config.toml
n_layer = 20
d_model = 384
n_head = 3
n_kv_head = 3
head_dim = 128
d_mlp = 1024
vocab_size = 16384
activation = "geglu"
norm = "rmsnorm"
norm_place = "pre"
norm_eps = 1e-06
positions = "rope"
rope_base = 1000000.0
rope_fraction = 0.5
qk_norm = false
attn_scale = 0.0884
bias = "none"
tie_embeddings = false
parallel_block = false
extras = ["capped logits"]
init = "uniform"
init_std_qkv = 0.0441
init_std_o = 0.00698
init_std_up = 0.0441
init_std_down = 0.00698
optimizer = "adamw"
lr = 0.00123
beta1 = 0.9
beta2 = 0.98
weight_decay = 0.095
lr_head = 0.00571
grad_clip = 1.0
warmup_steps = 328
schedule = "cos"
final_lr_fraction = 0.0
batch_tokens = 32768
seq_len = 2048
doc_mask = true
train_tokens = 333400000
steps = 10175
dataset = "wikipedia_en"
Each number is 500 + 50 x the weight over its row's rms, rounded and kept within 0 to 999. Layers, rows and columns count from 0. Numbers have three digits each. The size before them is the row's rms in percent of the matrix's.

# v: layer 4 attention value, 384x384, rms 0.0473, rows 73-127, columns 144-191
# o: layer 4 attention output (transposed), 384x384, rms 0.0422, rows 73-127, columns 144-191
# q: layer 4 attention query, 384x384, rms 0.0496, rows 128-201, columns 144-191
# k: layer 4 attention key, 384x384, rms 0.0483, rows 128-200, columns 144-191
v73 088:444548546524554512529516454581407561572548504449500547471486495538461392545469491489593503519562550542489589559524553530501425554540548462446539
o73 086:456505339516515522512563479411638434590550490560539530557579369537396637524536572552501529492467481475549460415406440523496607485501462553559454
v74 091:449458490444454494537548481524559551519586443516552493499556554363452550472481489569390586555496538587592539505539454444513452547452463504558502
o74 086:496559479510520518536472601438397453439495627470463428570552439525506571496530522576551477520509556532418508535452522542488574538546524522497534
v75 085:501493486551529464566556464549501573542495532524485518524505420405527530573446564549564597547471449568433559490530467481496384596440494576448553
o75 084:465517553455483510563495435531530535510482505444442483485556490555362520464542568517474429494547526404553563535562543507541486519568543498597586
v76 084:406509569504527558487507486552566480538436554502536442459543476523482454486491570506508550474546493537561550456503544430464424510546444444534452
o76 083:521466435515631581463467437575468486364527516469481490508476541539536467598479560454491521481476417458479482562439336526488572561524522556428518
v77 081:443522505508453536447500557509490482594549446528534367568440549492489478447388552488476507463520463463355517488517468582557451417510489499448478
o77 084:497434456543514493495521475502563498544485440427499546398385489547496520457522528351476483480456502503610509502401490452530476518611430485513465
v78 083:435499549506481460533520467479439451471561511421482520492409543524484480450448469487571451507543559564486444561442535542517450447563479543586505
o78 084:560500508476546493506546500549516488461482477551445558503506510523437581482500462429499518577416543529543518554493464511487602432383530493503472
v79 090:529569545481584484577552493476503443534571514560478477419476527550534556558530524482555414512382527523500473490401535486416538522587478492541506
o79 093:587484496470523483506542437527506541418473428471458493479564500463431437509546516549464533531551449478462522593634525528590422486355515526545574
v80 088:510393454493519512567439454576554587507483517454470519442494447469463443523456501514611532455501443472476434481481560490498583487396491613494546
o80 087:469608525494556535517528499502550405520437477492551527456478532452494522559519465580445480554522460522591508448544470546485564466599463429522519
v81 086:525487460456485492542505455424449501473550569547556532441548520479450613435466594540534512384448643480396475512460472587535515544568516531562559
o81 088:534473449533475488476389551438510445607562430506499421443482532437441451447452543402449452525481441536498543594577540464495490500377605476546508
v82 091:578492539556543496521404463521406514469460473519470547450461430458484480515554504460387484545467472487547529400507439520428504441494442586391521
o82 091:527580450469567564615585553407473499507530482511501560518531492565640551463496399547520525499605532557476484548443549433515552625531568448532426
v83 093:535453447481488577465440504508485508536486477543458508611474470515548435492544545412505447527578472487453565492598426508500526527482468555512543
o83 090:501494459574512488558462513536637476467427556544454532392424523589551553498494446524483497403548485474513579460423522470527473571508486425567585
v84 080:527520491500535497406461519479373520476459546409505537476511478475431547523592423474487444495517440568574541386508535408537547408435555399449537
o84 077:512491662533485465573522560485448460519564523582563520486492536490531428488468533626545521457526587498387436538567515513486425520516472541477492
v85 084:518467539552537528424492414569487500552484476476513572590412515526566471553597499512458379623503473486559418526493466532526511461478467571422547
o85 086:473532484435525471572639502486517541557440537561495499481553449536531534434459493592542567510523514437613487371514568480482478462459483459591555
v86 081:570504549467556477465536475515505498447451486423511478495510568510556595553472511440477473500450601446526518516456464463504511527569534620544467
o86 078:515558440523492400536431453579388529498501466564491477485540515490466412464476516477447422558547445547469518482484585437465456488442535448556463
v87 084:452515482484518540506492542516504607537420462366531618478525518474540423447443508538469558559534478572525468520462497450481446549518575454496400
o87 082:506529441461423515421432453574400490528482521480471416677493467520460574562438582462538518506497456464548508469530529499512530492453511544488501
v88 088:534509575549526506453527556563408450549455563492518499421495563563556453483594469506498593586543470486569411485522580404509544550488487474507492
o88 087:492542480573518517543516523402506467441519459586453431528491452492602442550460550532428535513399501489471478468512372509436597506571522587442540
v89 087:473509546493519424526441496496490456471517496444475584487540470494526457515447583420518532476480445546491415403601560439447423581547594572360516
o89 081:477626532548482559434464576513493551457428498522462509528542473503639456525485452474428437545488451476568621505430433497598548492498504423541442
v90 086:580598460487523462394538421479489410473510535527592426611566531550464476524506457489400536396504410475550495599520479453559521551504454464497603
o90 087:512413468483531438607487642461514498598577555624538509391504513497568566440442468463499482465490562478460515499485480508424525510489533466543492
v91 089:498581429534536434521438485471466523444446512465513440543551469491472551529502469533462529528491445621547584493540435446559499402531487492533482
o91 086:509503594414531555471522504514455472519600555582511437560534505482519439590474627560573522530502618475474458489543510546419576532426498523437497
v92 088:564382572462507454555446412482508507453540490451447522547597476594524514590580471472421588429454465524483582473468556481574471458552509536527413
o92 085:554599479482559539494514579494479579575506539478539472470442525454503449523473410486504507532479512557485416485538390487442556502458575453462427
v93 090:498440529550450478459537530537541481432475470419513511574477524541518535470493541482450493449525476517479558531532481489556427510475383539558480
o93 088:455508526508584560531435522553507564486461591542562507403508491520521596500490509475592517487440541466629505376427431500441586507526504486489487
v94 085:444453441476478510502434405518432511515463546492465581499475490444421614406549438509507482521421452536443518468507478504564536527560518519579557
o94 081:572556588535462559503589522544479424491479472479457405549498461508578478475531543514476528541496531530474501498534578471415496466505421537465470
v95 089:522450453579482484473477535569407466448435509580512483462564439501515560402579446510485534511468460431464410464536502536537452471494462546515438
o95 089:516532546519487522507584487499562457420436525408424558524463566459578428521456478497520529519477501460551572540531560489570449505541566450406602
v96 089:503521523470458456421530533410561531465568508536555436480462503493432484555403539458535530523521474487571482474476538524412572472443482461521473
o96 087:398403511477501436505374490428551498461462523553502529437531543417507473496535501455462451410520403474465513589549536495514428478539450474482515
v97 087:466538562436453461508548522426519468486441458424477474531508549548476494534454448571414474591434471587606469444471573498484529425583475437538537
o97 085:558521514555527514525543474600387585446516492478410480635594434429468480537510530536526478498508500523392535543572441550508550498448455546429500
v98 084:549400504507446542524488497462482590418438544562513607528501473587504462570481417481613450510503506538539438543432401513471481531416524555428469
o98 083:508557605443418510475508496554510551532434511482571480565533525408535482392508486503484509526529495529529522378526524443579496519557469426559526
v99 087:475495502492449530528535477504501471556476523437452559526540582606420521545496529446570444409458505562525522500413555557539427473519414488447464
o99 083:475457510496549488530566508449511570506472453477367560431524484417551459496509432528390536537526482465478478560595479480507510516401549540522555
v100 081:485518485482493425529442457543418462454419507420535539495410512475635572604545521460497448563479611436568570549536399428460545555486540451542472
o100 078:480534523520457474514536520525563509459507566604569403521524455514564408392488528424456519543485453538504471389474540520514529509590475505527520
v101 082:614456491461459447529533490505539530442530529403497450419480500509515424459458481577502504518493570476458518542430549514505565520471480517582469
o101 080:469491466555538460479473447512520516494520445516525620526498515478523601526484491506500459395531435497486509509450567502545467535519505465488492
v102 084:556464498540521474379530475634482577560481515575532554478444428541512418445508511461553513590467502542517466509486505537512556475588422460441476
o102 085:532519497453497476500605570482532440509437454510485502533499555508439627488593501560458536525490523511454554510524595484481540472448420538611559
v103 079:510452637532444505470477467584409520537485473524488478463521469503507484475566499476629568505449549465485487477528513505505530485440431554524548
o103 079:425580453537518530542545562524569460508473481493540544478424525447445519508526462520498494486554524447579522524407540416486588556610458476439457
v104 085:570485487548400479522515516563531591475494502495534523457554509507455550518523602541398550493480477488512492513499469627502541503519478656457472
o104 083:509565399413486519437486542441523488601501455499461517512410476576499530503498465536573519494544504569593446541462464460385468494478596365518505
v105 085:475435566481548432481473476529550546533478505470516544547500631444501552541530482495451546438572446456498525485510501397486482398455486458555561
o105 084:430561336490514479475540518463360483463499487519506462477485452506576489581495553534513505502485507464481539582440521510357459531500432572396415
v106 091:545411523529536522515502481507505567538502471496512451520548459517429375534448502498468535505577488466473548469525430449489444483438456488552434
o106 088:510443486522539526494531554548553448516515520510603506562499507572550605536503420472521489466490527467454434429392481491517591542502537553461480
v107 078:507488567539488518505612573525524470434510505479454512452504599535445554466518479453467562441540457484538534485485470447488470481466517529465449
o107 074:483492470447523440619429461497389576519408528446529566571518540402501442484527472454492500544458570464538527510496579479457416537517425516531447
v108 087:454486485437490538582523466505511560480468473546587517512435481454465457541422465539468466480600483532367573476504512556495523467426594468485476
o108 090:509459505583477488478453504538486448454460531358505438531497523426517394523477530485536473472472516468603523406457531470572450554504494498441513
v109 094:479548550564507513447443514557409579446488452545514526555468450525459567501535567428463417573525395543501502467559489533508532417456430480511581
o109 092:506459582466477467481600498478596561576504524456429543588542515498546488517498438503579500504532630436518512551489515516615573588490503511547500
v110 085:500483579509555488513630501503412498498500495522464546561468471544557358557459498553391476587467485516506439589556547495513539539542544455475535
o110 083:458465434555440483506477523445550540511426523507540489419612495420557536455499507439527462524473531502517512345403487514534494525489484444482417
v111 084:523540493548511563452487469486582298499540541518526464453543556567477529441499499530451518462580549502472493566405549487511531459409509481630454
o111 081:566480503497509453398450494438479579402486450469409456524464481532583545404483509428383547485452534467583452561535491530450513548535459519465571
v112 084:482463557473493493461509503542506473433451556508464571574577457594462513595570583448539610411388498477539511411536514432455453512586495524462547
o112 085:539545518510545529435530566497589584561438542500484558416545510397522406598475471485547421564472443527516488492553396528475511476539445491481492
v113 086:479519592467514521462361516590459549504495556565487394488432511482454402496432525502384550574402526484522482449516504564499519430510381483471535
o113 082:548472456491543500467620501494466499467537420421536508522515509540514462604515556497583461458588466511460467612467465499497628571526451546406474
v114 090:484533479360480529490511508528475611531484452404411567543517429472529472497448428486465465481547443532495484544583550528461417543489445567463476
o114 089:434544590428459479576519458580519500499409563506460551500443510531485545531468517545578500443536423503477494349545540481566502453591504546533537
v115 089:476543508443437490437468439465490382514498512520500470591431607450522434529451494546581463538584507480515550584443534446489518494547483429606533
o115 089:511508489509505491508487542478572469396480487573522511504557479523508490529477488393407518446431503520421513553473614496474538497440453523474539
v116 084:438478526592514450440531427457505466551528507461521505457565508540535424476440413514515506527540423492476513503427551567521576473496430503414499
o116 080:468440496543476502564500516433500563442474530445480534538388505439335548581543534559517496470557475470378580474503516469508455519492539496473488
v117 090:433497446555495526466506504481496470511467481412538571448417495471582473482398477515502553671510491528464413517495569504424524463480483489496524
o117 083:477524455545577514430526484480475510428451543443519437587499462502538491533560530514451500502494522528552508418373510455466551563571453452396445
v118 089:467530368574563497464540521488388495407555489515519523492459453496458545494477610471449405585475482475509482430467377540456565470473585555454471
o118 088:498541485451489514411511463328552495532381526482460554540481456462581492510520455543521506467560506479558526495541592504551403497624482340539482
v119 093:564514553513510452449447480473439469561554597516598409426437406465505548414500492544575458550414568400526492480557476526502584517437444527560510
o119 090:455550536530488551470506568419541465416443498528560481484521538542581441556536503523468532426540409499399534481440531498435509499525499424407455
v120 092:526525421462430473541485515457472476526538500530472477465561486507524427474540420551508505505526499549477462592528469600536545413463464586447588
o120 092:536477496397494438474492446531588557590450446476386582538447490537473525440449491545493550496497565467581465469511540489459431487480579421438511
v121 087:430500580515503464387463515469441553478573436464494493521492508450441540412483389458500496595510474465494599423467525539533569466578482481523551
o121 086:534446487550422480518565500563512499526422455506491467480493569527412518580533532533547549450514562461419549620582604525488449419430452600450444
v122 086:471508509445443450544575568488547555528506427502451556527533514475491424435521440479487488491529469489537466513497532477426533570576454473576426
o122 084:557495540461455428513432404673462519572510500489423496531456498528402590465468526496494469477461494533485448435538466501553448428499481549483586
v123 085:518516486394552420471518474606444445530423559385460442467452539479556558547462499469566524525453472502529494517563486468469516574487538551453456
o123 084:549495603522410469504529467504508506475446476540460493498512439566465429433508503472432462527453529534550520454527517499489490506548495528473514
v124 090:454549551539524515529514457494552490561496515429538471555497475417537575439474557494388505556540488482583593539422460457524518491406558468605487
o124 086:477485426538504489429530442547455558400565521558571606467511497562543474549534519443572443380529516484390478480456533521537466573501552505433479
v125 081:502469505437544545599513529425564431569499424556525501462463542491512457542368524457512537493545406601524459540401485428414459505501425462557489
o125 082:502562509611620492520470511574433523372483537519492533448506556522573495480524442423438449515517531547517504464436465484575570573450525534462537
v126 089:421567453496478481507487547486480558361450478487479557483547553452458561522517432444453512452489452465475530516512471469498462479499502531451537
o126 088:515494541432559480573544453575474462533523540514493501534504548524576466504438426425525504549545505582510397543470554466537537493616508538561512
v127 088:448476478470511521454553448583511631502480506462534433524486559478445487458546510589538575609484484360571492376392532462499407420592501459465515
o127 087:527420540530487512537544586536471402451504508400428463585495499478497525570534530536523489477521489529465486536593528468445525472483357598468501
q128 095:421485495523481465507555506502530451475504387552525465567429518396415466432469478483622611550501395476584504482475532457505517438494473514464471
k128 102:510513509493416585487490602468579503603490624390557472401494526610583424553591473464488534529484423490523556590513598522526438485528390498558491
q129 122:571493501442565477546493509480555474402506507468515518426546498585513573537480465529505520502437560482465578549465571481553508543527548442429569
k129 097:453398527504642421451533374494355498412516441597539460534500483412477558486478520501497414572547503538449407431435414446459564513460577628548526
q130 110:451556527547470526493537615569536507547437526411502505579574539534607468606429499525560415469527494650555590599501500606417502483367525574508379
k130 117:528535520396496548532470498488519559535442549512464504441531511455488626464616454521457495476439512476404412508521545505414571555523505534475533
q131 120:591542518440543533602527462479560548469558482525493466418522421529524548440558497564585569555527545551532508485522487515565478544511538370573615
k131 108:510440432526586441500527423407532439455461457576470500522485503357483469477489512465541398426516509478464465496502510553571494453370545540458572
q132 118:568505488479552444606463473428583458452574456483534511438605511473583568518565566503510570485559570481479399447581520508561471505522561424454546
k132 090:410493433489584463549473435328479470403538523540527584451498505525479500434461508437570510516496521522505574457471512520531558476388434557516491
q133 107:515563514455511537494475510474527503465541532378458471395578448519485476449587586496619577525480467524494555527473502455487532473379461438490499
k133 114:481503545395537491552535512492487542452458491505529518441521411515419422489586437472459523458457465457448499464529558472509586553522468546466488
q134 112:521487523425521442472524462446501477502521404491486488392541439512493551468523504401440492505535485497442527556476477471468538476521363501435527
k134 120:459462495481463469474526496585370556527446462529487447440510404476513554493442443597489455575422456465476570466482522514504504564591553468451453
q135 116:511546528468522557551529416566530466558458493488532560492598398521544584462430499501501493473544590564514544563499500614609506539537468458428477
k135 099:524474550460577475505466450428492467457469558529537473389571488472531509466531417412592487499410442520491603575461485588471564467471446479433501
q136 095:567505530518441509441579521401502467421528441421382504495567418543555575430427588414508433526511462558519591536485448537507620495484395514477554
k136 121:487498480448572431457457418410473438442498471566466601500561534513569563533466533418519533556501559438461422447467571561545465454368465470527441
q137 113:539501451471367615512528516488453430546477514435452454492476497524447437572452538528497398544465447567501536479481428569540530442499456598468455
k137 112:487589488521586503535464454475492398510547635630499536510530487478537518463541460430517497483456542553496561494447556552508614460473463449473584
q138 097:520502512491506486540536518543439447478449453547470538448469535491513494507469505464511415559499475518384492569494528493458474487488498472470496
k138 113:430500453420458531483477469546495588515489605496529520519555516562543527517497507587454520492526488484516464522486486461376499554478487492584526
q139 102:500521552469469591455480565439542579535569582471467450402494570417442435471610571442474444530455381458437511442539484395466545501499437469560437
k139 083:447547504471486493525521506530374461430521573577496454555453476533512552449448574572400513479479542454534401464497482455505463543435567520522517
q140 100:421433518430498511450522526449517570495552491514533542400460558458463451495629476556533558533481554414467489479470522472519501474538492416453456
k140 096:464466523572589470453520486512486497507558463537532462553410500443546477445420537581422480477562586513444512470440467419550469532421571538579480
q141 100:474465483524501501469457501532487422594381505501545438477561536462519496491481552518594471499614544513477455585483571453505465611515511429534453
k141 087:442390493531557493576530449496497560412500565530479486423531393491527532445475524485454502535483522573432514538503438535525515483445564528497518
q142 111:428480435429428533546466477530526483612488537471412526456466599501463487601579562514498494527472517475485450534509540422441550430412432413503471
k142 090:433566545519544510516540445490467490438449574500513394483521465483479494507459515607484493496582502462533506417495463514483494466470555477560494
q143 103:466447525499480499506469462448418447430488509517571593517438566484500526499394484518555488451451492544421488534476485460644477462499435499496496
k143 110:478497621456496590515541555530532527585538486427476460545518503530539469514481474502442543451479495530464583526424469461403549484555562452595509
q144 103:507520522473584471544502556536554483459499643519542516573405533515427501520604483527490480460445560412497445390543503506402379462622493496548570
k144 104:564537614570554500513620478504572434496540484488453405537534517505569492555423621438472492520537547482536561385504462468441489542528475444500462
q145 107:480486406493531500549526460503485423497458597468514461481498546464531500602516458501473420431445486481405492573541482476536397477438464502499533
k145 107:451564554521483573505586553536469471521524497635474497612510564468562506499446494514523540508522513559564520525442482444469636454517494560450478
q146 101:460529570510628579566509545458462456483499501438473516531536492428358511469546447566536477558534516424499419568418489504478504529519580467478474
k146 093:472507464606462522526546507521414462494502526504610515494504459512571500449600480398494511539498421439520517477538557499542486547492583499495503
q147 098:499521549543497463461521511470435549437498478555522400514560465496500450562427582506536540514571465505462575502461537480526556538480564557465520
k147 100:441550473507466516477460567514500483460503496456575505589531444491476599457640508445487550613545436441613410563501544523539545522505498503532525
q148 109:472479528523542509467481482578526516498445609588479524526508532528514461508506515467552467539474561485416473444561468530474579473467610442572515
k148 107:466573521412437464565553478534504462459462519415521579474531501504476521456555630497586566554457518496419536512461535405514516452575610445503520
q149 101:494480446431445536544486476487477493459515415502469542570510526536554391479480544545524532471599521550488405496384438475510587452430519511558578
k149 102:464454494440416448468419470495545551537429536540462401463414485577431522492518425499486518450374474522455580498426594489487525557496438567525507
q150 104:458530407567402483499514503552485527516466440542525560488485494471472493538573456420494528532524606526494492531556530506519433488407426479485419
k150 103:521534630454466561513498488462592458412535446512453472438538487493515490481512491536529549385400487564436568476482512521516438469562543547554558
q151 102:482503476512469523585488391520436543518522440504404475468491476480521470432463449492626468527498553529539543437569509468469460520547420492520513
k151 103:421479521446456543524435497487527559597439531467529451556426443451480567598576413579446515386489471540473526537543613488490442501576477410473523
q152 098:466531469597501488558441529499518495566363449503493556626601493382562481557484566488521523541494549506408408531525490522564608557457456506602538
k152 101:358497590582495504452597530512515435470554517543526495528498481485499488526416478405524570490482516453474511509451566464511503498491489482464469
q153 104:542483519534458462423476444483451478426413420451458517501471529445515445525521588469491445541547469529506497489512485413479452485433519580519504
k153 101:409502466527492552516496519518449505467526456408544600595506441539501499583494548496435511534433502440537499498604483554492584508462499477537495
q154 099:484459520389540549461454526509414539435466448480524530515486437475469483478502523554491495555485567519435519484591444499475523508543602446435490
k154 100:548531482564566509516482464473523448426457570439492485434412553580613381559543494524520526527619549589514475517470528468500398518362476486499449
q155 102:446569480422484570583536401458445531489458484436516463560522421523520468550439367480478532570445488402522512499468547541646547578627411519420501
k155 102:579443524603557484443503481474544461581476521514452459451491443410416593446495530519371411491475409536556466514533484461488549518535446506520505
q156 110:518488504508507508483461495487465447516447520482489490467530534463469453521507517503511415435555589533536517559471483427468541590530471512526522
k156 107:443448441510494571491461492525519493635582442409492474501514550476456461535421456495500545543522440478432507424510498568562572409445446440537509
q157 098:514490487510519477503439481505448507548394433463501452519540563546513484456451547496528582524476468433484533492502481476514434525487480646547500
k157 099:436444549495455577564530524527529515486522437593537446562495461515416383537498608469436472527551511455490528487540458499549555582461486490528419
q158 100:422495504472436532446524487454379498622506553533522501507587530489493386520332514415534402532503563484582446569527475413407608556406541494534472
k158 100:518496510380463460566507531542536540393498482546511561486362518600582432465512473530460536520531519473421560608568463513535552487479507604476397
q159 103:492542544544452476496475466506530518516551493573505499436516427501518537580560487404475454450554413521554513411510413512486476508540537439470416
k159 101:618562462518513476561376541438459463499525455466475549569427514487460549509542499504515469546548569447526583486512597567521534488487465497544603
q160 132:590491533398603494546429413440551489404564460468495498438507448522508564464494524472434543467509567425488504453559528460554476493527614393447569
k160 128:465437504596613424515457544458414477401555504625417574544366465445498485558421436526499481580555447492588442505447453581537580498457498527539458
q161 104:480543462496400522449556585516463479518483555466527525517513589528488524581475512489550459509439461466452486524506470494511493546490524565468482
k161 135:465532502428501561501532495492551488611556479445571492487505496535543377441562539568476491454512569556494546499491566434586545532515469542517561
q162 114:408451517553395476459569542610402497607465553546475489535434498502441439417497502451503441566477494489464450502526466531483463491502436582618412
k162 111:441585543470397625465439546524560633655499586398531460509528505575541520568508442526438524497400469541465528556523565547509518522520471568521481
q163 103:575505532509450443439392555371527433394554513423470528479493519504450588531454431424444510558492448479513545492458480420503489489466420544452474
k163 113:441552464518556504505615511561495426530486443485561480517464437513500461508404604542554453558474487474514539441506551482488473558487542513501591
q164 090:428523502533464507490563557462485459540536641519519515491528578506523464598557504516504527493450455468446477531524527418419604447386439524493435
k164 126:470540456442469564481516550471639584600541542441483495503489518474548459511563485467452470411421510546496482596537578539521461534572556533545545
q165 112:425512531515483468432477587508440562548488517386494513486518573519441443567509511439477402495489406522538579519480492466425546407470411510448441
k165 104:434524485519474510499498584644562577511498547446505514438543464573521527551488460556479535491377476520509489513503493497537474534575466492511511
q166 108:411507547498473482433515530466470521549557529464508462434379603509508453561471528441469438498430455471465523538536460466438540437447428616496422
k166 094:445567486495444556432577493600596515542591481451469510496552541561554479475455524628466433370569469578534529398455519478472426569496498451518542
q167 105:553527617474553453498431458508521569415602488515541487411483458536510476443545463443488491514498472477481486514507366515433402476431532525443569
k167 122:439586512387493561477506467585538549516515470490543563519606524506503526489460515558428462463483540520551496461547601487567455579583566579525467
q168 100:527528461544532453591398406505578523430518528536494526561549442530548598501454425536518563482546544445583377463446529615527414462486587524506586
k168 080:521575481397469501519456579447488455557476447505595526514506488543504455511497526399585445476466535460515621472513598516513438454480455502449508
q169 109:508526459499473532536496498561558500573502569580481475579431555566550483538474491482477466549482550510568484391526508637503480518518623490599465
k169 108:561472456508506509540556493422560431464517541500479575422493522501477441528584480423613450434549516518490584585551453550510488400528379517440506
q170 107:532506504528445554438475555475513426575594480383420464474514544482456506490485543502495453588487450595493550542421474569500487461483472591525407
k170 095:526523544562482473437500422498427479455496546559455500477522546482458571530454435497466524554446508452598545472449500503568606499391500541528549
q171 089:462485512555506548526555453466453516421532435455396539506437548432541520510495504469497454481439519485538528511452451578587583584492501538444566
k171 120:508582497535524485496532431417493432517515519491532501489497546468540523431483530417618473461524538530375580489458533522456496467445386485461433
q172 099:604509504481529481458520496484504475444541434530483518490516484542501493520491499509460526493529442445488563456539470580506587486489504561461544
k172 102:544583441465516453439507466460590456564567485510432505541483570490493481417496429479610558492590460522533480579460502548467458517483477519433504
q173 092:565508479518546419500554514443582462453552442475466576507506472502528528479613495511546481499505585568412526521542536325479532545541430415413577
k173 117:485476459517547557433498458449411468528524424583566496533471542456524512499398493539435603511459563478464519439475493404585486551389490469527432
q174 113:391538504515447599572538508519488493421541573516523488558402470512481499581547512479485508481337521421479452517474451675522579473489495575501499
k174 132:537538559477593475484568509514608413548481504486528543520591491493512473432467465396670463471508499531483594480463503571426481437519411453469500
q175 105:502506490528441534567445546590538504560511662570474461537444494496452411571535499535490459507474504426557397529487496614538503439534533566552508
k175 087:432470550445533459500571569467568455466493453517459580492512488497497526506436558469514499534501521487559525554480465513448489521546520412456580
q176 105:587534519498534473547462504370469486437449468532439471489473479450460489516485468515488511527498484447411507462382596462519487609532525487451614
k176 104:526463499593456524517499498399478407484417563505583525473426467404492529537546507566404497462521472500505464608443423444558470509503521552520369
q177 098:391623439457486549434471521462491476431466586493570530514464510459402490509537478491510403503434555495518556536433595463506521472502495550506481
k177 103:571540506477437470488506584493534539606517475495475501435477502519474508449576442582529435488517464500470498581535469495514532461539508467459548
q178 103:511483433433472553562548502508423532540506509490438512461555445507542549441483481478536593524517564498513439417472481579526592497517526411473550
k178 108:539478421486514474516476441423569423456477507585521522387512493493407481543489435510529459497494527524489540513518530490515494540499538491502460
q179 099:543434498598504463539558452529476507527476456520428497561543559518495514417455504521517506547475469531461521489511498396563499540459580525587508
k179 099:402540589514460481520457450454492513501431555580588578466547448518571530563504465516420537580471493497492498510524535464529515557460574493409469
q180 098:522409457489518531458538471590388543616571510448439520488454566524449627494445456586563576537504466440469525581455623534468465562511509551462523
k180 097:499466580486446487547465478505565551558521536503563493438605502491552414424481464519500462525525496498525474436527470533496536476511514514461429
q181 101:514421543494545477480516487548512396484475464524502530524509462449473508478430538613442524529503535503514493463435486389590482445411440561525425
k181 102:402509456476472552533494602457494531474570469586472493559519566463514466608446491512580574462536459472536463523588470465435555569511544609534535
q182 100:562488475507424505478522563490415479470414483580383498531485535532498522455531451447474499536450506506458514563439571540500557419482547489493600
k182 099:533536520458456448531439469448500580588427522473495507576483495464610460525447542444558513536518492497500424517556426534422601465468461516403431
q183 117:533508494419417528522428492479497464459454478443486539551607536491488410535497517480475548535493509496381523538471502550520501408477574506504538
k183 114:515573567536531548485481491515520566474467473641468481498511470497579502473456438467584513482394511500581562565495541460500564505531439494542600
q184 105:448447580559474475519492501492480514489523490486486472613451497462537458509523371541494503501566553554548431508510427429517536497477521527566522
k184 105:508533556568507512465536469630491454523554398489524384531480502507564505513553611477463563518548469459496597439525563570517508515456530499476466
q185 110:544375526494528524530485469433531440536519542558466521548522547533560465468500501475442437448507605490535550557585514455460505552488493447410481
k185 106:486536499499416587511549482519578564511530459447447493558522460399607492459481545511527543596540467476428477527388543391443335486573498481480469
q186 105:528528420454444506462494536500447457550523473572428525639466502479526550493430587557495518522443484418471527477501490493555500476513461546424451
k186 106:596475536514533418574502414456515521550450504513529410461505500502582493542589541489496477500520555487607436464443481492398516477500536484421505
q187 101:518502479475519475505486441535453468462465477454453550537485456511525430446420562461488451548541525484487478470611518548400590525541531524469464
k187 099:427408448502383559470533375483482522509495546522512469509481487481517511473559483510513624540405446532491543550474498456465508458417447547615498
q188 103:388387479420515478586461458545542458446582534567496445533454493606453471432462548525356477413412431445486479469512524499504549449489577528498565
k188 105:501463512475475544512486626480533496517466500546343430522433500447548444593485415519464561465545594596493597514417536385424438551522504523461467
q189 101:557480486619505543559517554600464433472531501483547446498455473579467544536556533523513541500508536453447558546470392573503445399532513499522574
k189 102:544535523568563535521566568532529488548495486570548524511608465415487604541495532425494470479477638544538475467427551471418480621492513467470451
q190 106:487480495430443448433558451541495496437489438470481505460546553520518499471502483529436464507380569516503535584537626483495468402542491551531416
k190 107:547543540543448504459480524437522647544458533496478518481449442497547523564519355483545507411438489562566573528592488517413550477458473485546565
q191 107:465419466444478537413483538533484485568531476481475563548497498522574564472512439588494538475512544445438468516446464472446558532483453536561496
k191 104:539478565518460481568525449450602500518494472501516459392527536504521419490456630450490447539560579447470532462480463500583421418502482506478518
q192 099:515464556442613489475456448545477474496455482422544576564540514376553437444526526516502510458575501523557489534390482372520576552457499471588491
k192 101:421416502535456513538552444539515543521520476472517480513555442492507556506512559482545518509440465446514523489595633467609536444548493498557460
q193 093:429480507522486410487549528488496460434498547554553499493504471442556465549479548484466535436501470420408494504475586559532436483511536563583538
k193 095:483513479474532517460510515450449492481645471481508549513542554518381535496506562453523507528560602487517483481558378513542498458520457551485443
q194 106:456536532587518420529504432474475528506460459511411392377609518544537626461433489487519483442470518523541594584476422495416515475433544548584492
k194 106:535510450406447563507486549592469550394470566512589441590458454448441445550569477491380452557494538519465453513545668593543538595501500583452467
q195 105:544530398516559520539564544486439573505494494560450472492480505542472437477449524544494449434440487546475565461460541564514446479536484413345482
k195 105:471608526549474541494539425561490467513462547472543461471545439442592611581521430518516483550416437490529468495507550443439502467516554536491582
q196 102:496522432526552442488467556543464444534495479502467501580513523509482457531419641446432560539581394520540475547523445460430509407422599503618378
k196 101:455517480521581521522432568523484530413452489502465444605453485556496505563543500372526516517453594404546533507533545525452569562419441555447567
q197 103:473521495445460471485538530502498535399524494416575423410550600574453446539527498493517615583536475490433532468524588556417500517472477551506473
k197 101:532470556546451614461499588470569538523486493472508550618498494396484547542516465480586447441415485460458510470468478535579506483544495482612592
q198 104:581569471603454480567502429543584574437472397457457485452461525539558494456540485525435469558433437523561570535496533469508402460481428603553546
k198 101:517540566485442521478504456498522488527513580562498586580481369437438557480510481539447529500551564503508509550542516534561565456493509524517511
q199 100:533477453509580433477560495513578438527578490546485480490500531552451560445469508517519453456579554412584528468459450493416552611468509548597527
k199 102:531546448460452488446579561490438515456534506441517496568545499459544525543413579481533522550609543456471467520425562469570428554427429472373502
q200 098:522517456630435444456447618583530435453412432574514519497580544469535603517570575437477507518472468566454461517491338554451584459482544440518487
k200 098:545510585484509502520515450506475554434501618556447566458589476439470558467472515487470552591456557486540499494474560522587520564488496568519544
q201 104:429441421519474514519551420498411467470480521515502483368511490515526486473411512536509448514453534479568542590551603496458548569573619526496587